Weights of a small transformer language model.
Architecture: no biases in attention or MLP, untied embeddings.
Training: a variant of Adam for these matrices, 158M tokens, 9638 steps.
Each number is 128 + 24 x the weight over its row's rms, rounded and kept within 0 to 255. Layers, rows and columns count from 0. Numbers have three digits each. The size before them is the row's rms in percent of the matrix's.

# layer 6 MLP down (transposed), 256x96, rms 0.132, rows 173-221, columns 0-95
102:134112112135123138149133109121117100088027088117090134163133116156141103112109140125144141090128145137126162133197119111082161165151122160143105177100125157114127155122132143162151160165133162115134160139149138121103161143130154114130113154124110118138124139122127132115148108147114146136
110:123132142114128119108153122140133114120167056149137140104139153100128135159134145145130146140120110117122095081124136150123095141138108111128103159136121185093115098105115156137123226078116137112128071145107135130140103122158114119088120175110106130113119146098118153124133126118142120147
097:158129127140130147141106155122116150194142115148109141103097144119103081127130099111127146140107133136181136118101132135106103112127116143139125127138114181113090092106101141113164092122147125113118160112182136065076178081151135117122143134145114132158148118168127147122113111135132089126
097:098099148098101120095163137085104130142087129146149113073141111157124129126139109104134143103131088114115118131104124139084126100129127115094154133131106154122124137109155103101117091136169131073152136116126060160142138144141139135108114159164115146046107123117134133101119125131099122112
105:120139098154109142103128153122175131102126176088139110143105113155139128111157199112103126152146124157125152127122131134104126110128153124144131147171158129128068105147145093085116093092150163139164129147151150162119156118162133149147125108107160104105151142145165169129142102144138159123
101:124116117179080141088141126121111150092097090130147113157098144153118117096091157138159125134138090127116156105128125144115165107163102101161148181173144140125100127148156127139109074094147134082134122158084127126108130136118122098135117141104124158117175124161108122121127119141114142165
098:124122154106144072144103110181120164115186159142121116115131094118175129105190175105150099136152142120123111181089101107148125112102144130126155086143113103140186130098130143132148128115120140110118120116102131119167120129120112128114111130100115100126113091148106154122127102098128100139
090:168128155134129105149105119192111155153142154108160148118059109141191145139133148127152168147130134156122090128108145166138092119127162121118131125134112114118130115158145141129163108080110113122127135152113170150097176138100115127091159130156111119126122146105112102114129108131171111102
106:138149143130120152100098147050083117166180151133158128131129111117120114140151163095089072133157121159126120187126112118136114160111138116118165103084108126150175135148113155119149129159160090147127120138126118135117138130121106139123137137141125131130110155127100081113087111133120100111
106:085108108183116143111127094200153146161158145151128121152112142099101142111152159113121134145107161119131110088133090103142109106124110136163116124104123163145100132151099119099099147141121144112113055136118113104167082136154122126108123115095151118164137088136123137136154119126131113151
087:098178137151160147118104130162131111160195139131123107190140158163091145088138166101120125129180141148112117097134158110127129162092088136128131105097126122179107101126130112149143111145107146121099120108131114141119116133135133147119110080131115136129152136149076131141158139159108124153
106:100147122127131119134131113115121161125177085207156150129093137145138112128142084142119140155126114156099133154168138107114132127092131104146143158113095113108163129092147152152128153122118112100085163134079135116161158110078101121138135167131125108113110138128123114110133137164134164082
108:118145123108108138147092126203160160136070092128152139129096095118149136146103116100141125156160129105100110100131090140129107107111083156105129106118129122112106109096091095138128157132101068137169136128141103121097158125119130129130151113132113126127157129176113151111092123125155089113
101:151190093155127093154128085133125127144122121134093138127125139147141133120104049134122123109113080133112140096121129101146119120098100119128141104111072148138120148158128131125143098178102147138120107141168122095095150124157127162157150147094136124112099136083143152133139089142088126146
097:070131098124124105102163085113133098107093087139108167054111134105138123114142131126181127101154125134129121098117150142112129144119114164085116130117116183139162156122099158090107123155142159122156120177116142123126114151113112121125115143175117128136107111089130137127131146150107141104
083:117127157138124150107118116171126145158195111144101121148137116150141101151106115148113139095152106113131174133146150099130133161116152145153139127117096114133122093092143103151147142119149190143127157115188166101189120107156129117127149151151090153135147134115154158118081133126141145136
106:132154152138110126120115079129131130142112121167117170120094102115112110123137072117107104167146125109139129138094144142140122107109151130121147086128131121095168141137135162136182205129190143158122111149152145121168120168118149138140113076130128122120138156142132160112103170130115116107
107:089100135103118114155147136129085118160123141124114111120094130131101120164172108122129110131126150162120119130080106134127094166180131144139122108170126125142065134129098111169115102103149125112128132148161091148129117163129137135104149068135118134146103123111107077098090123133129075114
105:094124143161157071161190131104157107151083111162084118138121123151160092094163144154112160138143119140153176126151120161120160148130156130127146086107143132107139136094131137090141112122150108104140128136099163143115131125117151088109127147132121159122116088163134107144112140134109164111
103:157103115152137125127169067138140145148137103107128120114098097150107103137123168167118112118058158144114151086129109129128113130148110154108114132131127141152103144148147147156140107135133135166144104148149102148128083111088150195135120126106144143158126158140152113107121127174167119168
099:135135132131156148095137152122108189132166126135159141131125104138135131102147100148083132131121144142129109098123145096094091109151133136176097126105134146148133109174101098148142043117114138114116096138095147156080154146175142134133158140171118106109121098136142100100123146126124150117
099:125069079164128079121126151177099101132184129136144132142162120132128136111111120116140158127111105167135106132141139128102147156120120164112134127150146171115155109136144155141103071136095166137102122084106131102112117127127110162092120144188123137162136141142105132085118146138143146127
113:141103083147159120104104178187126125132169200099161127135116185125116133116164185109146168125149144166129130119124138086129119133135123148133124117121118108134134122158149135165137068119110159138161134125147136117122102119135127146094128163154137125154118133138089128170140126123141109115
095:072128096152125106126110112157113089111172174124122091135119142132151121161106177098113135102143100120152151109142116122098134131149121100137104172105148164109182106144141144151098078149110137094122130139113120162132131165152079128150131088098136124171155124140156129143119093122131131123
102:140093149098143156096181078111144163116068145158113114108167140099146140124082124144084101085123128123143133147096161171121113085118174105105145133108090125141150103100110143140126120135137131159112164159119144123105124115177133124151136118114149150118103145102125147131135154125115155118
108:137158140145147138148157137205087141114163108140135133119152101105170149105159190132153145127121149144118150115111142150136104129123136176121127091140102091076135120139120124121123107101095119120172118140128125127127111131114144151081137134121153166173144113088106139130109124127096179105
088:123143082150121136122128141121148156162123106151134090120131095106111057136099055101092111101121141126119150118103132147076126092109149129117111117104107132114125123145090141102124173155114159113132166118143103113155181111118124120096152149104132127150120105151138143187131127156115125130
107:109161097130142144098129171144122094163163156158166149118160105110115104129131092161110123153137118118115127155108168126122099110122146110149139167146127110131177144160145105129150083138119148147153156128150127097148154162099104131120163116148109191171154108111151109125164139097157147138
112:132135144136130165125134115119168132097148128130147123182144158159145140096115133139118157082188109125133167104101129128142163113105120114132092151137118106154145131140140151125105234148111126138129120137121127153106127159134151142173115137182117147107155127125081127089126123124145128127
093:139145127122082088131116116100118126183096122130150102119146175140126120137130173140168101106158118162143115133105142147149118127095183100143143133140097146127145104129108150156160071114139124145088122085149129113124121130141103110126075103130120154182174139121127128129138109105141144079
101:102114112164126131094170179133119139146149118171131103139116089128118127135132117116094114144109156111120132129085097150098121101135104194145126127177129147131128150109161100154163153088105122129127128128116111149147129081097153121158146142155117140134108130117121159167097126137060151094
097:141160157118115137124107139091104104120133123156158171146125104138115168116088127194139136112151130136130156112126164138121092127067149135127104117118129178106081089124110130119155093112127155147131097114125107110116115132111102110116127179133172136117180137155089141150115121139088155123
103:119116150105111110105122143147174138120108129157129150092142099120141123133160098118109135149127114134123170177064114103132131116117150131124137124101089118121143170120138144121148193128120114170174154120108137185115155073091138138158138115153117133116079156124147099147154151122112107124
112:139158116125133165113123134143163137122124097105130152161107118153113084112145118149126143132163140115113084076150142118088124116109138162142164179102130128127123121106112102133128180115102042110124097146132134111155214120090142145116112127129131123113133116136143110120132136122133092108
106:137137110121128101139102087082152077166126145137139123124107139094132096148098085105137104098111136107135120138105117163160109140126100099104105144125135124169152123157116110128132140141081083107164112120126148160170117134141065111127100106113156131118146077098125171156130113127131152157
097:128152173113111147126121103140142086125145101125117151147109154152108139133127142126132115119163121109129152139138125158114155131155106119102106120039128143088077110144105147114114145074116095187096101119107136107164143132081144133091132096144155147109131123119128135104138143175103115151
095:161118094139099139107146123112122115133175090101162137131151129108106171126136167161085154115128104133160131131094089115131156143139097141091118114173091120100151163139132130160142068125159113116141161085162117121105152151146121137141144172154123143111151129113141111126132174118148150161
103:117127162120113161151124099123132135133082120114141127141194155158139144137150166129157108104112124125138111132124150113156145153127150092106075116149104150133161072160133139119156063150068129161170121133147141130138132125136173113103095128159144120123127160118120126112109147108102090133
102:175141114136126138113129112129097166147144099113128141120167155138161124107100135138128121137090194162116087108132119143134152117121097148134163143102128128134113146182146109138104171125134052115114119125178109128194163118086146110146152158088113128141122126139115120132127133134155135117
095:134127174148140117106097090095123112101136153122109144122098105126123131118164073127121135139125116137100083129106124153156146110152111126148154130110127135124132140122093156111137195134097057134130117123097155115116176139184098106168106119115125112132133142078124073152114139133148111123
109:154145164153119172099098156152146126082096106104129146144156081133153134107085081109121139103099111139139103077169157119132118117165118157155161123083124090092141116101136090151103158122131096128134130110127113102150144137113152153116098150134142123103148104114131138119140156160138134167
102:109097136138128114126133128183156105112147153122125133136155157120109106136112231115102139132139132141137099081169163143108103136143127128127155144137101138117137117130134126136142002132138122114143103137117127147110118114125131127105124111163137130109109132144133122100138127106133140124
101:153170124130167133136132094134131115134096165115115107126111141148162128112091148167120121104108150106095126112132121129158171119146172057113103140124131136141097113169130149140135103149134147167113100077067131156111121145135103115150104144108151149137147142106151143169143133183105125144
104:170115138090121087176143119102101130107122087120105095097112154102137109112158155190141142117165096139109141161132117138143135108097111130131095133138138143099157130156140120135160107156145098100145114171113133172079141149108111097155105134126098152097131108086103158115147110104121119124
097:116083112159120086155164135158107103152117100135107118110149118112125126176132148105139138136164160103177146105144091086127123123142136087160095171095111104155114139161202140122119138116114164131152142139160134136131130156108120126111145123155147130152141132121109121104134143130110134197
092:139153142133151117119052140165139109120160126139120143184076112090166146105157097106129097166129142174149108139130121139137117142149097110112165136150133120135131149166122116085133153104094060119109092150122118125132155135118107123103160115138123097115112102091122137130144113147154112129
099:160101115090096085137137117120115122061154108124133135129140136125144131117150118164124154137110117151160108127141167170140119124142127151129130134143139124128115065110139060078092175111132129135096089169124116128103149149130119148077108157151124115115108124138131154093183137123147133125
092:124155126137125186151099134135131140166162137166180157167115098150138122157134100115133152119123088104119103160139104121126159130140129164144122156137142150162137125141142122117104205134141112097094120159146109120137166140115145133111099141142104101137134137133127131207160109147123132092
103:137160113098082091141152147111123150123174170097164121083123141083092124115131121139161149146165085137140144120122119128113133135136126122104154105187098100171111119156092161129144051117155150123139113135134093133115124134121102095127132138132139143161102097136108132125142139139168120119
# layer 6 MLP gate, 256x96, rms 0.139, rows 174-221, columns 0-95
106:122131136096094144153122162138195178123143087152128127121132149082157163088158133114130150115109154132156129087141135129134135155141108130149114157103087195160098103134107102140127137115112154104143099086118081118142121117135116110123172130122114130078125151136106128162105147117136141144
110:094103138101115106090145107131128154147136132112107146062131142117138104122169128127158110145135143202090135130160126096086106086109144150127136111112100098151121185138173154112133133105171132127091121097119135109102140163130134155100104106124132132131107153119162115135114132163134143090
102:133106140146089099107135106143111117093118132111160108088131148131140111130138111168121127083123136124103149147111136116150142065168145153124121166074105104134122133160104125111128110131111142174132129095161132103099088150136088135169135185165164116079130148136120135116121130092120114162
101:134106127089081139127153128156102089155131104146164146122123117125124158097099126103136132131123103119118138118121120174122115151117127101074086146126193068148115108162095140153146149107133101118142125139103136129145113186120109160132114092147124134119120142126122079113180120125120079138
102:131136138134144127152130168142116198151139116121145120086131089142140131085128151130117126149156116133117147079164119123119149103132113195094126127175131123130130102137145148135100129154136111149121152151106094135087126093125108145135075157134156106084159153179125170127108150114156129119
096:189136113145141149171146162144131174130142088116163148110143136131141132123141123101089112112096108160146151101100141129130164131148158110144098131072101121117143162126168169125117125145100116118128123131102125093116117142162120123115140203155168143104093146121150126121097103118101121153
074:113122123149175122109133109181134149092110152096204137092091112137130106139127129139096148143129109108132147132117117146114123127127140152160171121158128128115127087151186164135158155140121181129104147152104107093143162142135181128126151139119138105146149147110130089114132100121111095154
102:159153101194112147169164158130119131124151084125091124134116122130103130117091106117133103098137112168120125146132174122129150123160094122135097125100126146116072111097080121152120147116088152112106122172123172153136132138121103129161109138159172117139141067136110130137124139132152146121
099:119132120114132154145133121129122128148127101085148198137099099158140130126142102106141161098093155134105122129078087126151123128129104104130139084104111136137097094146126167135108123110087125134091129132079133108148120175177119102140094139120125133099107139137141085112111106109092087088
105:114159101117139142144122146144119141141177126154113160120109164150126138159137126110141127129157093118103103091102100114111132124091093170108127147118080157151105106106107103158151122160134138083125140155167108096088127141129120134133105099123160163091138166151062111155153156143140100124
107:096162118119106127181103116124136170153143117114142142118114101118152152100130150089126140129134093144081168151128110140083164114144127153111131151089141081145128132149121143131143118113095089105135169131103099164129129143118116103161133163100160169153126141125139115091086130098086164103
094:144098134057156119161073106126151146094131095157144121129129137120118125107096067093144130161146100134089124093102108146129161144127090124145151146110125094145125135116113158135126141097086117139152136117105130134126104146125126108128128104150121142142142167140108168106090133187159094111
103:140148155114095152141074126123166127123118121119129124124106140118129105105154138188156096152100105131119157136107139104112129116116153113113139130129168127134139110104154138137131129152150116133085142133101112115134138116181116119077119118081144187138163139129163103148076143125206105119
094:153144128137079176143110100123130157131166127158126128130108153102138132150115113149122104135122103167100133134162125088085140137081166091155158102112112156137160122129146109097151133093111148143096148145135152106136149166103146111121121123137137152104095120090087093140154116091079091105
079:159083134109134150118111085116151144120141161148158114069066082121115136100111146131120151133153111152157160146152154139126107091124139109105140109171123128124127148121148161131109136119106154090138120201117149146142117086098135107107143149093084120134150114129133164117125132147127099155
114:129150085142139144134113160210153159135128122106129123150088128107130146141095115137120110113134141140146161111081110121107116088151133130118125178107116082104099134101103169132141112133148152100104123132097117165090121143143135115201098115132151098106104154105088124106123134136113147128
098:144110089122103138148154123143090116127141114134136123164098133118122165143131116116164134145154106126107127077102139101110144149112120132080129136146119142156104093149129106142170148082157138161119104150135150200110164123134126140148105128170141123122137124130092099128158080113079148181
104:122160081160159129139143128127111136156152128151102092128126118106123137115158111107140161119159185154136127113137085067123137110128134172141103132109141121163105130121096089081122139119084099118123129143107111143108093142105131100184117129131114124104091114121122069105101116109147094155
109:153098066087139091128084104106115130135125130149174127120095089136134126112124109122164152113140132088128132113122085101132119084174160162124089151095086134144112159084116119143125125153122133127092129106126122089130159165117140100131121128114157110124114124097130088163080143135132120129
107:179104087123110131141125161151152130138167105113120080119153104131098112104083143135153164104145121129146113108157139150048145138103140134127134100133151131124123161072129100130113163156118179089134131153151127123136147110138115128120122098104139129108110130118072152100128118148162156134
101:110122096131112130163140134135127174136162090130140119170130100083140187118107106085114173148108126172148109114097103130147146157171127119118104136142121128152098135129144091107120111094093100170151164127157097136088126095126129116165141129100140164103144145112129091120132125158137113151
113:149148103124113122131158142118161174098126089166084133133095104087097095113131116132170140138136152095087110124147122145097149114126113130125116173098142106113103131112077117080126160097097125137135171122099097166131150152142128129189115142115146115135152144112104148152126146141134084116
100:197068128128107148168131092124166127132135089159148101122112145124086144081165145120111113094168157129156146119131153144100141138126114158104109148117121129139172111144146108137108133159090166108105142149112136146105088082108140114115144126107133162121125138138157131092140162138138155122
098:127145111163152132126169187096096125121122145127157156079125152124114126106097113163156092110157150138094149091142080096139157128123117173165112169118144158119133137143088142119170131136130083145145136100147118172137103147130166117110101167144117146089118139103111144124118125136113128113
123:121132122123158142130087168145153107110168127120136109099135143142082085114126125153185098103150141126116123110157165135099113139115161175095107139139111123131109097087126116113126132119137134121074119113100139133116107152135138125113141112165156150073111135173155143082150143089158083120
090:178159124107126139128179158146103111074122150107120116128099107080121114135119109137101107123131158105162141125124131124159126164125103107136113209087086125154121107121073118138148121138126127163137134111123148125115120077187130144164139151115119157144132154104126095122123152111123110128
108:128144112089103134116083107164144169149151111104166138090109131146118106095076127067187101132158129147117154149140128167134132129152148140087124092129104123151081147103096111094166130116134108103137130124130112107123098136124126111141116136153162132087090132121143140100142103150152139103
086:131144131111117133169118144133148080111127103129127096111115140098153103105142152154170117124128170118117116123133104117106174101096139144131105187103062114131095130133149107114120123146100155144081162134158114157076115149133157113155138087142129193102130140105146117141115113147137140152
095:103157117111115106153120058096113119181103133128126162112094131121149117095164124163123095110185141135101125147125110137130144102104132157130139155127132128148107173118132109125142128158121079152103164143129143124117119112137204085153113143132136171149097139118127176112135138119122139148
104:108082116118125129120122105144124142174136141168114120118105120110160163130121115091150148123153102151077168088113116115167131166154127158173159106089117111144073137103122115124161138125146142135121154125115100120112178178106077087121114120139103114150123105108082121125123138121126108116
093:164119125144149116120082145110081123142151143116091113101166131131088127181150107129141108141145142154126114162195129146136137105155097149118101124146136137112165126094141069105116147130161111131161171122124141130102146152112128124119135132181186125115117156112113152128093100135157136113
099:139142129141074185173113058171088123133155110130134145139182151136114138103147122060111168094153107122131120122136140145146144116163148153114136124143125170120101122128120123115101104122115161074101119079111147120107105106132133126151103124118127124109144121102106103124108107135117112126
109:162144083092119125157110129126167132146144088148093119122136123116114111093161146170158152123121109152148148130143101131117139151146082137123116125131129096075087137087100176171133148109123129124072139114156091125132105135161086135150110117165146139077148117123095157126122123139143111141
093:166117104146108103107172151147153141074126123104176131104154092122112089138125147142104056099150103142136149126133095125129136107132141131117138131108120106109157174120128136103142123115138107183112155081164085133092123146102142155127134136117125154138135172118142130097115165112158151110
122:130125069102148138120116108176151166128129120117147116107111109090140122123084115127165165136151135139115131109165113110118146128124141123113117108129107128167116094132066111057101158138123140135114163114110097128110128113123101179110135147122099127161121167113107143110135163181165103131
096:102132075128135124151123095108096158120132110104106118100115109094137128136119121112125166144146135149103145088098157129140140143106156141144155139135110128096124154152099139118126104112147117116147143141124094142141124144136211153145081125111145184100120181112118072115128102147117133187
093:137103131130094098137146122121192135104133106100134118155108126096111122125146088119149153107145134152134196119119137119186150147153129114151128141075131084140118115126121159157149145090101121085119122112104107180134122109136085115155154149110172167110118093126127130131162109098118135127
102:160131114126100159167132125168164164105148134143105118129107147098101153097107091102141160152107113128148095134125106127093144160145145119112138106135128184144130102117146097099138142168116155096131161154150161131169082119102120147113155156165103123092106135144100105167129147157152137099
106:124134091127124159175116132126125168125170129121131091142138142128176100105135166129118144114147193126152111131098090139103162113110149153098100134144078140155092134153143084144080125156165148127126128090152133125104103135162162143127130129173103124090156120097106119140129117133148139147
113:076137122130116122122131122128153152196141087117139127149117091133119107102182113124112130071166112135123148107150166087115100091093098136084148123100105102145097105109146132130142183130131128098104134164107131080119113114107130131125085126128116118170114115149109131130127168126129116110
089:097121128124099126112170160136125134107139122127117143142130110143137108114120156121125099115117154103105102142141128130155123093154152131096135124128115156155131121100174139167101094164128118121143167099101135134116093102167095048142086140080081121145165129126091114110102141114073123109
093:167120100116108155103141125142160176128160147146108107139135148104100112121134146103126169135144162169081142108119086139135118071137125128161106124135141137121123104135129173109102128125108140110160109153134104170086112146132113106175105125144148106093141099119115112117115128119102200089
111:113179120152129156152082153161142129140199129142098136077103154133134153127127117145140152128142151178125097146088094156119118102147134102153106140147101117117081151133077128094151150150147122137132130129129121128135121144148137172083140148165156141115151124132106119110085146159147119112
107:110107112140083100159090085138169178127147143131129103100170127150114107082163131146124137154138124129156121132110120102112147123160142145073097126140117091146118111180149107127111136142101164118161097130129093157135112167107115081143137158134167135116100145124132123104154112127117124084
074:116148132123141134077106132080122135140091102116119159160120096121106129144136118167090129089088119112106137138115117131135115132092085133135148160098111127127107112087134138101124107134073152108096163099131151164107101138154120162121155107099136171143128154144165118117138182111093086147
092:154084124089119112148147120116115104104133115091128156143079122111131143102113119125141102118089135131118083174101096176165128109093126111169121133100119141131134117087088148117133179149147098162111149139130129107140141111132151121157140113168129178125093115110112110115129080157117085113
103:106176119146123181129116114142152137140165129123124136154135160170120139105102147122091138111131109167132131086096088135118133170091134121114141144094095102151140059153146152132162161120123145102131143140153148178099109170116123112106129076131147110115119131103086133138138144141110107101
101:115129066099120160156098147135144086129134091122119106152092093149150154070118093114132151145132139103125091096140119129137114142144140173146128068106111162150112150129146126130149126132124153122089183105125086153120140097136158156144159138112140104103156145117130158111138090148130139113
# layer 6 MLP up, 256x96, rms 0.132, rows 174-221, columns 0-95
110:119108146111100143117102077139168094128133102161122102164147120124148174108152126075138089150108146139104141174089135106138151138165108145159157125145128110144083141117099135119148124164120082105122106131089144156159151159112155171196136123121131125109123122146127144123114108137133143142
096:136117167149124147150083113131110152136142147063117135095123119133172142148163125149114149164122126140138158138142193127126100144105112168112119118134128138127111125135111123133117167091203148093108125127115091130113110125117154135106100146126131139087133136180186130132131168100134124100
097:115149093119124100174120129130127140136135139095094135130130100144157143110117099080113164144141120134139120136101078160163130116103105129137109106083159082107105146094151118129122097071146120151077122089107100120065154101126130123135134092099115108080158119139122130135148137135123118158
103:094165107126114107141108099106116129155137125117116164131133120151125127160104104133102122135138121149158128193112091141149105148152117105128128110095146110150131145201090143146147117134148106103169131119097128126155115149105204144127138095137133105111124154117095117143141075110096173130
106:147115142165117124118145150140114140147156118100154169098084132129114052135194136144115138150129142173112124116125139111138107117116140122134155144140133138131118148100102121136081130108163140106133153086173097094126103154131143164126120140161142150116162130109139144134083136174138184141
095:124160141100152112147143124144102120133156138090118070104138140152143094159135134105067114130134161124188126095148118121093171138111081147125116113147135139144086136111175145145097092120146146137156119111126139093143142109137116113120097083134075150108159122143149131122106156126110094149
089:063141092087134127167102116091172159137111099115143105103161126127139137148080129145129128143143127110110096161124134115159168119089139148118112133078111101160106168136123150155107119172150114146170140143111107109115135143102131100167130124132117152109138172097159134131100129095108130148
101:150108115111107146130098140105131114122131149147088098126104140115132121097108139104171179157121173123102133148152099142087109094143131103144098116129157151091163154191119162114162127137178139140132120097141140165145157142153101147143121133132086108096097104131079122126148111132164130112
104:157108134119114124143138122128172127131120125144087095139146156150150143161123115163129167163121113156113119164118132176130121173151103095197084132094128129139081076136185162109138117104116142108112133132138133131136119158120148122152144105114110113104154098174109104107099107105120129151
083:128089139141111082141115104158114067110092156105153132087096111110121117149108144088153162120140113119102145113152137136140100072144159115149145101135153136098126148114130106108120100091114141170145136141164151116111122138150137101128123149137106112062115149109096157111110085157125125160
110:139128102118120206130117124145179111157173140094125077147159122129108152095109127126117123151130140132148146108132116132119129156119096123159174123142124113154126144138134119097132110110133121179112145114142126105131141119117176096123111165155154159152180136133173130156092142141136145189
105:139111142123141135117143094155131154124147154116098121102130158122140179141155120130132126095125139122124159146159128110082180129137119061140171108146146152123097075086116116105122120113127115144106164114171090188109114152129118146101153124089135114098092115111123103153126093154106112142
104:154163125130105136119165096098101113140125112114108164170146120122109130135172121132130116173175157131116125160125136125095188117115140113114114117125178147143161180155138116110077141102107089123151148186120099155117117120116110132151148107159139140092127105127119116168150093147116151122
097:181144096134079138166131085153102128113108154091083105132099112149097097128117112082148111136154124152138165183120134118119123151127133159142128178161124144150133134102158112110145117145164142098136140147156096109134117161106128142158113159166113138123085129086128146122116113161120153131
085:140129115173138091114116137103127106108122150124158123120133145121140099151138174161117120193114111121160126106126112149178123104109111134157141142158138125120133183109096169097139169128092133119137125135115113142129146171188130146135091082116143103134092093162136139109159123092102102136
107:095119129122132099122118130142155087123144143109099094137094083112158134144125121097167125160151129146147153132111106113127148095114168123101151115171180120113119134142142096091143146116157125100125156182132124174112097150125090125166085117118122152125116120160121172114104142137115066110
108:156144150127140128131109142137149189112110127122071107114094117147092122116140136137157145123139146154114145158143101134150077087164157111107118112140118160129105117131100086105175111096134144094116176165119127137154124103107141108132165101115124106076119171157123129103139167121113094132
102:108152137130191131163153117121117114191141142131098145164126121146101138097136139143142130115100132123131101156147121121161105086119185136144119111121178100101129176118132107133143104130151121109130088145113124164152144143098148113195086152099113073113119114140130114112122119124126128159
099:134088132118114090113170112111112111124150117166138083160126123087128092166133118165161118161119133128118134116142115110076136145123155143155143156124133140144172091157134148145182148149105121165096181146142116145149123119091159103102131091093157143163161112127115105114146112141120129154
101:139115141124102100151136153162163123102162106132089121150150145142102145117107155122183122114089157118153103124140127136137142191115097118136112123132115135160135094115152125125130144089132134126139129113147086139202134134080127089116104102083114160181143142103089116147153146129149137140
101:137122137084109193142158185128119138171124133127137164121093164136125144112108146126114133156128162089098119160115157080153191131139126123138123098122146166112133118155148121138117100082080112139167152123150118136096127134146099134121146146153101125094150110139154143151129113104132121170
110:110133158080150100157110072121154109089088093126115184134104137121136097138122087091129134135152126122124116154122141183127117135122115125156181145142152143148109133136120120136148148119098075132115119156106138137111130101089126129081127129175107135156145144124175120116113089109144126168
096:149130134152137119095140144118107137153142129132124075140102080117089087115152140143150093069151153111141105074112152090136138111139094133145137165153124120141144159113086106159139153135126101182116144108168158086132116142116120141109115139138139090115132165082122154110121131131096150114
100:101141110111150147130113132118151145124123114101144146161159160154121196096169139109145154119149138126142150142129100110092092131104117106127103152111120110105157082156131128152186119110126098159127079131106171124101148093121124139115101140146128057125111173127155101144147134119120138108
110:098127117115146121109121142126122134182145123073136155117109116162149140128129169134091126113111132141100095112157132107111082103097143109123192094137108130140161111092096119161085131145099130117146108114106078090117141133151145146115148158138091169139092121128124086101114107149101126159
093:114156159119107135141096135120131106134122130123117114119150112129120140088115120148098123126051114120156126140100088133138103128089122141129151135107172073113114137203151154087156109119143082111146130123123154121114137134088134104118111165121094094137076150093112123089124141117104133151
110:069125082118187095104119129132136095126140123116123126115126069127129132165165148123119104119124116131142108121124119165099072081083123131078157129126124138149141121122099133152098114112099129148159121128139107115168138105113149098118130174143119182160127153124135139112163130094136156148
111:129140076155097164161132140183137139149152106100112102116128129126129145093117143114128159110170123156137154114098140121147130159138173137081097125111096152097067116131118147110143163142132157124103129088118116130091126152122084134147111138101088111085130161116085108128114146135144158144
095:177118151149108098122154097125103142123119151135135150111104135149137121116141115135169109148131151113169144144144130095091137108100096128098140075102088162113122135127103145173143147131117125114132125118166141136119164128125123170174100099173169128137128088081153113165182141109108106113
104:103114128123076127119100131134170146124124109148134188126119123148138100143122134154079117115122146132127130115090135138142155126152127141160169142136125149150112111122145088137117126129128085108171104137167128113136133067115123050094142148152141146110168123178149102137123087092111108136
095:123147115109142142138154124115113162144115127109098135136126165174098102167128132118159127129162141175122135074142136137127148097110102154170137101114114102114119102144176139068112104094134140058111117148134155124119109107118132146122154122139151100143101110077174146137124107092134151105
104:144131111132162130104150125127174149128143152178101091163117067099127147124173122146153106156100123155117154146143151118122146153141121154185166132129107077120123141129116099093131150144138115167106132156140126137148174082130126099143113139141115109106104167104177165134114139139115127131
109:097169124115117162129100163165147149146148139113130095164129127102104159106121120112113190120103120078149176116128112129127144096174117108113114136114151110121098120160149144121084109140119140134177122121136106149100144189090128106142116126146115088113109084140131150107149096121109132096
104:126106133142143155116096116117114153128128117090135145184121113181095148154096140118175145114083166112123096120164084123103151126083125120124126124138062125126145138133132152115091126156111108083156138102152121096106092138173129107160122151115122129119117111167138104138101090141146115109
101:135121155153155100158114125123123137106123132149140145122151158132137101127162123114135096118123127168106121080185132100105103085098093178131106136142116135080135175106092116130125140088148110117140124100117145117159124155181132105065098116146157086135118096138153120132128124135142120086
094:119100133141111135133135149090116142159166104172101087107150154081142113129085097170145146121150101110165135117147169091120123150115186140166130136117100123099129092119131110108111118105103139124123126153184124132111166081147146148122119169124135124115131119109105155095122104117123112177
109:112123148107175136133127123125192177113107134119163162136200141153103088148119123109094130158133098139128138143114145182141117143099119112122094151122141147104138124175146100150111134156125093160127154165093146098154138083106118131109177134147156111126111106129133098130115139117134131141
103:158125142124164131106147150113150159107127105161149106133144155143114119130158104088104102161130117144155111133170152157118139081128131124127132166107116059135142123117101132138152146106120149131118146155148127100164157157094104170161170151128161124127153128176122108108091141137193135120
096:133133142134154129142116101140142102145130128131105177145145121139164142159146117133061116094138121167157137141109119115158088165118133140119128133144135118155148130123120142156149120130119123099125110168129150138154125108074136107135151143158099161132165151198174130122131131135069082179
107:112167143148128159134115115118146108113160150099103121126151126124115125119139110145128161097129108159144130131129143166161125077150143168080075080109128178131117150110130133143161123158142173143145133158144145133133074128145133095133150124150092171094124098135115112114118108185127170122
094:113105097157129155094163135145102185149148144135147081125119133119158119128102176143150147129134091121102117097123135117139160100154093157129117104133114140141113132119119107112098136131109158172109137122120089130133102133163080144125143135103105097122198095146076138097148103164118117118
102:137145149110170128108135147136114126135153135132121162161162156171110113116125140122153142113126153103129102104157125104136135155131120135129174166132115129121123115132085104122129130175165106123115163089095124095176153169168138115103163169112087191132141085127102128158171139120137136114
103:110114150141072143176150129141102132112141117131091108122140133113117143105099115098097152117101131111082151129109116125129163094140074115165146114155153107096111122158136173116094133134138094092090132157112132138119147135087100142161132126108086101078077137138127138149128093106106111122
096:164120174121110127126173108158142101140170138119166125141144120103124135145153105145123083160132159158132118090158131130083150148159110145125121113120114126188123144165125128136101111093135123067144127137124092147092143144131127129133118122091150142145109127147162093160118134167184144163
095:127159122134151094096096086112102128161133114127139146136135154132110121129122146114146146116124127125137069119141083133113142108100094146151168132151128144131092147121144130098130091153147121122131163110147094156103071126158163132109117118106080134139114107136114135117164157059161156073
098:158115122184094167121132079113161163169149124170097089139132123130154125109147143123152076140145145136103111137108120104128151137152120130107135163105066097119139116133100113117152097179113155128086143123121143116091103120119104136148120117102110150127125136133100116156171095120109115169
098:137140160111120130169111148073141109129094130126130117125193099115109108114111097143126109124127099072163120132114110137118129098149147127102119167096141080125200135169161097136110138124168102132150112112137162142147108135134139163091163152114135125130121115093148148120140112133097146092
098:109114134096144172134130176106090130153134109108088136145117123147145118122124113114099147182125156151133126110122165106125097116129154115089100106168122119123155127141161132116155098100147178120080093115123135121121122125182145145131132134147112141148090139070148097131130112111172184145